{"num_hidden_layers": 12, "hidden_size": 768, "num_attention_heads": 6, "num_key_value_heads": 6, "head_dim": 128, "intermediate_size": 4608, "vocab_size": 22710, "hidden_act": "gelu", "norm": "layernorm", "norm_place": "pre", "norm_eps": 1e-06, "positions": "rope", "rope_theta": 10000.0, "rope_fraction": 0.25, "qk_norm": false, "attn_scale": 0.0884, "bias": "all", "tie_word_embeddings": false, "parallel_block": true, "init": "normal", "init_std_qkv": 0.0204, "init_std_o": 0.00417, "init_std_up": 0.0204, "init_std_down": 0.0017, "optimizer": "adam_variant", "learning_rate": 0.00037, "beta1": 0.95, "beta2": 0.95, "weight_decay": 0.13, "lr_head": 0.00394, "max_grad_norm": 0.5, "warmup_steps": 372, "schedule": "cos", "final_lr_fraction": 0.0, "batch_tokens": 65536, "max_seq_len": 1024, "doc_mask": true, "train_tokens": 1046000000, "max_steps": 15961, "dataset": "wikipedia_en"}
Each number is 128 + 24 x the weight over its row's rms, rounded and kept within 0 to 255. Layers, rows and columns count from 0. Numbers have three digits each. The size before them is the row's rms in percent of the matrix's.

# o: layer 3 attention output (transposed), 768x768, rms 0.0217, rows 687-711, columns 256-383
# v: layer 3 attention value, 768x768, rms 0.0252, rows 688-711, columns 256-383
o687 093:104087137091112142101122127140125087161127089136124162143144129125130118139107165166118163149131115150135126129124128074141130153149128152130151154125163083113133079170093093122122146143147117157149101150186140086105110099122129147113145115148141158161104123175158138117134091121137115125143137100154113133055117143149154145145133105065155138125123129100150146133151127124140115144091
v688 097:164098110141142119141161168117126163157144137155139123116139107111117161122129132155142140102127140156149104166141125111127154146146105138176091110141131087123128149127119115104119131123147146104124144162166122131129098138125122120098123120099129149120099123147139142118148177119127108136125140124125136177099096148178149145136113162134081108101158121140108162115111136113166088105107
o688 096:097130113148134119139111136100151159129153133102156113161112150124175142142152113162122102143149099131099145116127141138121114139137136121127095099137135130130132103142110150129096152155098103089116152105098113104160106079169102117178147148140163097125148151097119138132105205172119137096130121154104115152165109097103114105118141153152092111127113088105154115097114125123120091094139
v689 099:139143135136187101116188120113127109127131124134123162107125098082112117133156112110145131160112088147060118148146143143106142140095158103108106143135110104172166131113124122143167123175135138151167102153157135101142155140111125175130117100127154149119115143134147134113174131121101106131079102134122117167137129146147143135083102131117118114120161145141107129074120168098081155153177
o689 103:120145128115137142135151144116096120067169136106101109125120157113130168146133116107129151145140125109105143157171153145132124150111112172167089129100073139127162152135137144145086092141141140091115124108113140105114085151124130122171119133160106117122152105063157163088120104136106127158144133139082103180140097151192211132089077132116072123151117125133100133108126117158145100106140
v690 096:155079143162107093153128111122131122143090155085056147110097105135096107123138092162109125144129108103097115089138154132143148106148115164142137145112139119117137137122119138116148149134156164126110090136125102167133148142131112137087145110126150145136098157120119125119109122090127075128066089140100112146125134141117119125148133124175128128096133166127153120170109117103086113114163
o690 096:123100116116134111104094105112145166105106156100146097203104115148160121107118126124127121115192118090123087123145116096153116110121109113117120137130163142125112195096086135104067134127127132122129105141104141173116181109139160105148179098140153121113105125152110167097132163145155136116117143114094127104116134092157141108167171152102118141121152101110128086146121113168107107069153
v691 095:169133159149128101145166125114127117135131129108146151146160090114104167088155119154108150089127123112152126123094141129115121123138128148146121091126131065130123133157144109100199137130167129150120081133119129105146118134128085170106165123138120137124123133119090098142108144102106116129147094145086134132108159168114118176086114101126104129113144130132125142147187158134127158120159
o691 093:088158145125101089176144091108104120117120139108115125142150172166134171099198128106141106116109123137139182157156125188068105136103111131131137107128102154109125108119173146124099064197136125083107166082113079109133105127173127088169133087123146122086122096127115117129126112088106161119095109063102125128156092165142106122135128175148151160128168097119121126110127173141174127111118
v692 093:139090170121120115148125135109111147137107123095131144120138106107127130145109107144154145135128143123140161130127111110160146120135112144095106100121105106105145114152115147062154190147198160158140090135179097137111126113132111141095087088130090168078078116150128144153133169149138166148119099122108131152115126169072124131159163111121101084087141104113141148133161094141135115098147
o692 089:125159146117085142143100093082108153123101132106153129165106142155126131143150108151134089087133109098125150150134126135098144110104153128128143095127115145142148148162158122097133135133128108130131144077101109163147128114159119098153117153116165078098144142081110142130130185148105137114079152133090118156136140146110112132101157157120102152122136083104121121125105140156127103101121
v693 104:097127139096112141126084119123126156148178112141116122131103135161143131094095093148154121160131129163148174148110110131147116139158136101122111137124124126160117130096158130133107138089127133105134128130106152091125085095141142108128141089098111091120104173170162134152161155090102132107125122137169109111150120141179091109185155127116103102146142091137104109130059109091097112090107
o693 104:170115119157110107106124127136128116165133105120158111122130127062110146114099145158099103093148103145139118150101112134142146150150159118136157135175138105119136056148144089131127193145109132139141089139131169151102127138090107156111117130105109126131104141153153143128114149134129121106139160151136121122154143090116159133117143088108090103115137130128145128130153120130143144130118
v694 104:126121162146100091116137149151124162146087099146133135127113149102142108123137107069158146145155094139122142116141171121146126178145079098123153114101110147139114147145147104132130096153191130137163146086124135100134135128095119121065103138081108129123101140146164170143111109083120118138106104111153140171150143166134135092122102117136092121135136123112135103098110090131175101130134
o694 101:135100130117128095131149149117112151118117180151146132128132143111137121122112162137078158112198090114126099141133112111148103149136159120142120101121152137164163134160114109129081174115123101149149114096141160142105112125139077101149133184122127089122150105089142181102093206143149144122128160154090152157167123107126149120102115121153082126161159090118137116135104097146094127139150
v695 098:132079090080158122176156145121145136092135126127106121131107160128130121140115156133113114096138129136127120137077130134079115107104104104155158114133110076103093138162126107175154138099097154161066174137093052134090165158152135084109141132108101152149100128113141150101099131151148081115118097147078116129128100180136146152095084152114160144143146096134132093124114154146090153148077
o695 096:133109110166122123130110162134139132090111142126161107134113167148133129160131167143107119127131105115112134110145131122127136142155150118106106098101130082109088095137117103105127162131122119128142152120127146095117153117174140131132135126129112155103171118125136156113121141116132128140157160137133124156113139087136193109118145122125172108183101118087193143160117142107108087141140
v696 105:143114161130098123163118105140157133147143103090127140113168151162101146151150125126153172154111150105118106126168193142130112170111079130165175142142132110121120142132117160135110102164103117127142090121088149119113104140154100101174183137138145134158094108097130109084137171123080109108135131107131155150181135131104138161151120066100138124104112132122122064149119098118135119118116
o696 100:126121100149097131177118110128143129098118151154168101142103112133129127139170133132131142102164103147135100118134118150179108124166144115069145140082142125152142162119121153109147120161118151122162110119135165138136152090114125116087118099111125125119123182108055131149123159172111125099121134112099124141163087085089131122169120144163154112123129117140150124143090143133159127133163
v697 101:112158155105116116083120112123137149144115124128107152146141125090141077143160180130101107120131091096125122141126116160127128098095089115163114116128110171182146141155131110164122157132160102145079145108139139131134150162115120120125112122138107123112073126123175139151065135125116130123127150149180128151117072107161166110132114127118150110154115149098162123141098153129144166131143
o697 097:061145073127111116116112152154133153119124124092133154151082118135162150155122131139134161106171133128086134171114116105124123152123132124128106119124110090136167088132137156112102125104140152144111153154127169120110114115115145147175158108119135150115132134155165164116123121138169149176154154162118132146135087145130213134086133144115113077134113126142125179120140109123160109108136
v698 092:116191120110133153132152111133093117121119129147126136133090145137138108097126125105139149149150141134138128138155128127100126099147164075103158160118130152101090121156166132119139125096099139172172109107137135136136146149100159108120120102102162148131135156138126130138177118168128137088128105111146135113151122149103132041128117118111124141140140130120132163139130154116107106124091
o698 089:141114109141113111126157160103082113135123116143082179128130146060128103124108140143133167150116149171128120119132121115163121128112152142106147147134101117152081097126138086119130158109076209161146095153191147096118099138060117155097139171136112151130137113122150135110136109122105129157144166150137129109142132126170143132122113098103148135063146155123147124095144083118132138125142
v699 101:149075089138169146181130141090138144107163158130121165134169108131169160117089127140174135127148131178139108134107126126103109146131135125175133088165129104146160126116153136123114093110106083116135111138126088136158084160111117132144101151126113114136185138147117166141130136077128139130142117154119102150141121126130131135101124137133130149107117066145117099128111111129135141125110
o699 103:126105148150162107135119124141154150137145108156120140153177119139118116140119087148131146149117095141150123084100113108153107095122160133131145108177133123080130117175118138150134107141114073122143116116105122100140134155151120121127115179109130133123119150089144085137090154125097126088128092119131078108123101132127072104140142090141112107121140103144148105111124172123117146092102
v700 103:129153161171087137094093151131096123103131180120187109098149147127165162123131115098132145111141117097108166183138121178156118119141140151075156118156112159129173112101121134140099133174112128114146140153119145109117147119112152112127101125091107173135143091158156124143113142085136165138079133134137109126111132146125138116150105112135106127162116120115162129146101109141127158147168
o700 097:116146102113167169104122111130174152130148122116110165161106068143143125107128115123119089170177143149104140135128129104151127147178123132129099154148154140147144151068079127141137088117119103127105133116116154088157150138128133123135115091157135137145111112135122158103135102141149119127106112135096118130123112130109139165168127124151108159138084136155108102098102127169134138169131
v701 101:113126124148134108089165098140081128104107111140120119148083138082129145141149143133150092107124139082113150145108116102125141120133140153156142129119113127131091144173094167128142124154139100158117082120105140092106136098121159121136148112134150164145120098128158080130097133124088167103113082104112135151143131100142125103109117141145158127113127137139116144140167147157122167137132
o701 102:163126103089146131115149161085090106127173147159134134122146142139127118134170164111136138135109132149099111119152162137095138150123118127161118135078160133177115154111107111101134107129129162119131149123137127125128099091123155122145162093110132131132110122129088127128158117121106142157096104111123111105163124117191128172118094154152169140113103142143125133122117186120131137094162
v702 100:128191147147147165153159088167128091103140118119149132124158116165165137128138121119094161146093145069128136168160106132096096127120141143107156129143144128098163119114142118103089128126121149098154155144132106141075127135147187129178155116121097175118149101141135133110160117147094123110179084127120125128123098123131114076122138102138118174135098153127150125138132161106109112136060
o702 093:171137087098126167113118147148131110120127092127119174130148098112120083123145128126146147140156130130132106157149122134163170124128143170123148189137123127150106124111125122139168055124093140122143104127177132143145144136135156145100081111147106157128107131093090136131144113124104112119087094116128083117106132129141145124159094078127143132113059125149151112118133148135129114156119
v703 105:127111112144125118164124113103148151169123113158158114128105162122164117125174170124139157106144166160151132153118137112127121161148140121157120126129105106136124109130115108087124146091100111128120169091115130115084144120138098139137122154077107103158130120123137151135132162132158112121148183155142106134105152160142102104119111116109126150133151128137173118111134119140106131115133
o703 103:139147123140164154148081140134182166120057127114118141084127142124165134107108115121135145146156109158155133103158124156135138147162140098151130123122151165122129170154109131095150174134161098067175117150121103124139122124156101077157138127101097110119155109095093136109086166162156104127092084156060089126147146129110125126139150133104114150191120136083160131167119098133103125120119
v704 098:093106149176170111097140141110165154118144153126170137089101112151076152154174111141100144140116109131131076164166122110161129123118127141085080151120105146088129095156127132118184107109166147124113144128152084127135153133120108169083095123122133169150142127128117116138165125179153120131091099107179112209124144174175161104131133137136182131082163129138124161138121074114129135104139
o704 096:084123143146139114106124116111131186112124152094105129106132147120119114127140095112147101116133127092143156154123128140080117082111116135130121134130125158165145152139151156111138132150114099094107095090076126120146125120145131157154132150155143092107180113090133105133109200166121127121167112143129140196147133119109095115078133147131116140134121127130111131143129112147115117136147
v705 104:130107141163144158135094108118112109121163159137156163144125124152145181133100091099120132125116109082154113152123117142139145100108133127094099126124135126127136110105153129100152085114129116082109102135153107128155160079129148126152123124141117155091155119129142102157148142113110110099126080128100103159133180137132147075112155139154103150119130123129092131146101096140167092136117
o705 098:158160116124134135123137097094116132136137094110123143148162117100107112139115110130142102137162119159143113146115107141129141092110150153113143175139156146105126126143067125114155084132091083129124074111156136139136126135112143151106108172116138150163108118112115142122128164145126141128091099093141129147091100137117088144127147127107084150099098116133161123100135153164151117139132
v706 105:099102169088109128127179117093137153157144157141183167134080151102118080126098133107108134087154111164110145150128116159077123117087143139157098153091130128141136116144092104136148137099135098143146143083133125107127129149116132135111090095087126103147120172124150116132062159131131136156100123154105098125144118169150105133106094148144168122122171112113132106137115123160097138097109
o706 099:077132117161134082160139133104138133109114124126091076138105184136114140132084178141105144114117105117143148107096103126117084126134133113125123087120109137130130114173125132088095180104133116153092116128135126132121132101124133143159136159116129133136152145149147113100098150107165156153135152173122131162083118133163168095108157131119123154127159102092178168120134108101161133128123
v707 102:111102189167121123114116110112149097130128157182132085106112124147109136142167118110178138141149125162138123135149117116150159172130114140089169125169090136069124149152099110125140155138134145110151141114113104137132145141109126050101114166131087201092110102089116144133145138108133114152111146096150139163094112151151153111137122065088163102119135138117155093099149118104116164134124
o707 104:120116089156127148099111132127130118137099193124115154141119084111136124118153106175134079142167147113072088125176136109151136118177144143122103117095130127181109119113107158105114106138170156154136114090106109145128113115128170130111106095150099148117178108115098158139139132150115118133141144162130150183110108088138138149134161109126130124172106103117088136111106122139082138163150
v708 105:133129107122145173158123094114177123126192148110147144108181144138131151140103114075117123126119118083134105128153125105101120160145127146126156121132139144121146116139150107130072154124105146122113092150094117149114129124154109108163143193166110174143168105108121110148158138152157105130131140115106166134125188106128134164122171101129147112125105139092116061141109119149130063109113
o708 099:124106127124137119098114117156168125119153119110130145105116101128111099109161117141148102105132122118123129103105095104130127122137123150058123142128155127116090153124082145102178075145121107129147117151117157150150143100101133146067123112134168168131104128167101136128138127110143118048107086085121121108168103145115108153175134157129152141119082103160173114138119151141154136144126
v709 102:118132111141094101165106133124133140123142134133123125132168127164128119135134139127133138123128153086096096145145160157105112125128119136154167156161122114143170099114143128127068115122111135117141108133157127128089103142118137124134123108166135137131124138105084097150144113122094126129150111123161154111070169150153104120115150093140159135079089144109123112152152117140092126131115
o709 097:144127173122100183179115138162129140146156124160089135142124122118115120111127107110164177129119141127149093094124104128175134109139136126132156162138138114116110157139145119127144115135132163087110117142163146111177166112116142103094123094126124139140122109110118111168123102144121150164113089115131116119130088156130095141132117098164136135098090116116141158120132189144163134158150
v710 104:124138130117137118091184138113161133133119112125138144112107115097158168119111108147151104166109134128107120113129102093149141148151127123150079104138146112135115126139181132105162148152177161151118125116109094116206127106081121130138134122168122106121137135135101152112117118123102119115109134114072113152132140099170144156124108141079153090093159107114074103130160125141143117122140
o710 101:110141136131113086191117122120141107129146153127143135139146130132133168166137087134129096072125129122128157188121129175137126143129144091138152108132064142088151142143130146123110110140162091137162140106083112139114122140138149156159133141108134111100125148087105174145120113114096162115117128113110140113124147174134146102130120138120156117161149058099132102113078111132137110117152
v711 099:099091122099138124145119116159133075096152155120145165110141162156137151164126114155081102134112121100130099148074139066135117113156127139115169143155125108114141137132087129142154139147109130125089141145085150180146174127154134080177158158137149188130168122114151131125123075128135086134140157107111136121151127121118130145085159131117128135143142121128119067125127104142107129126103
o711 100:140118109089168139127153131129144108123115104130142160145121112123124106111168126144120158138129157126093122139114145095124149157121131152096128132107143123129112113073089126132190125104134135169150139135141116129142118139095163124087139102105118153166118167189129119118141080131143101084113134067160133108134167108123143109168109124122190135112107131172139078124144159134079149137088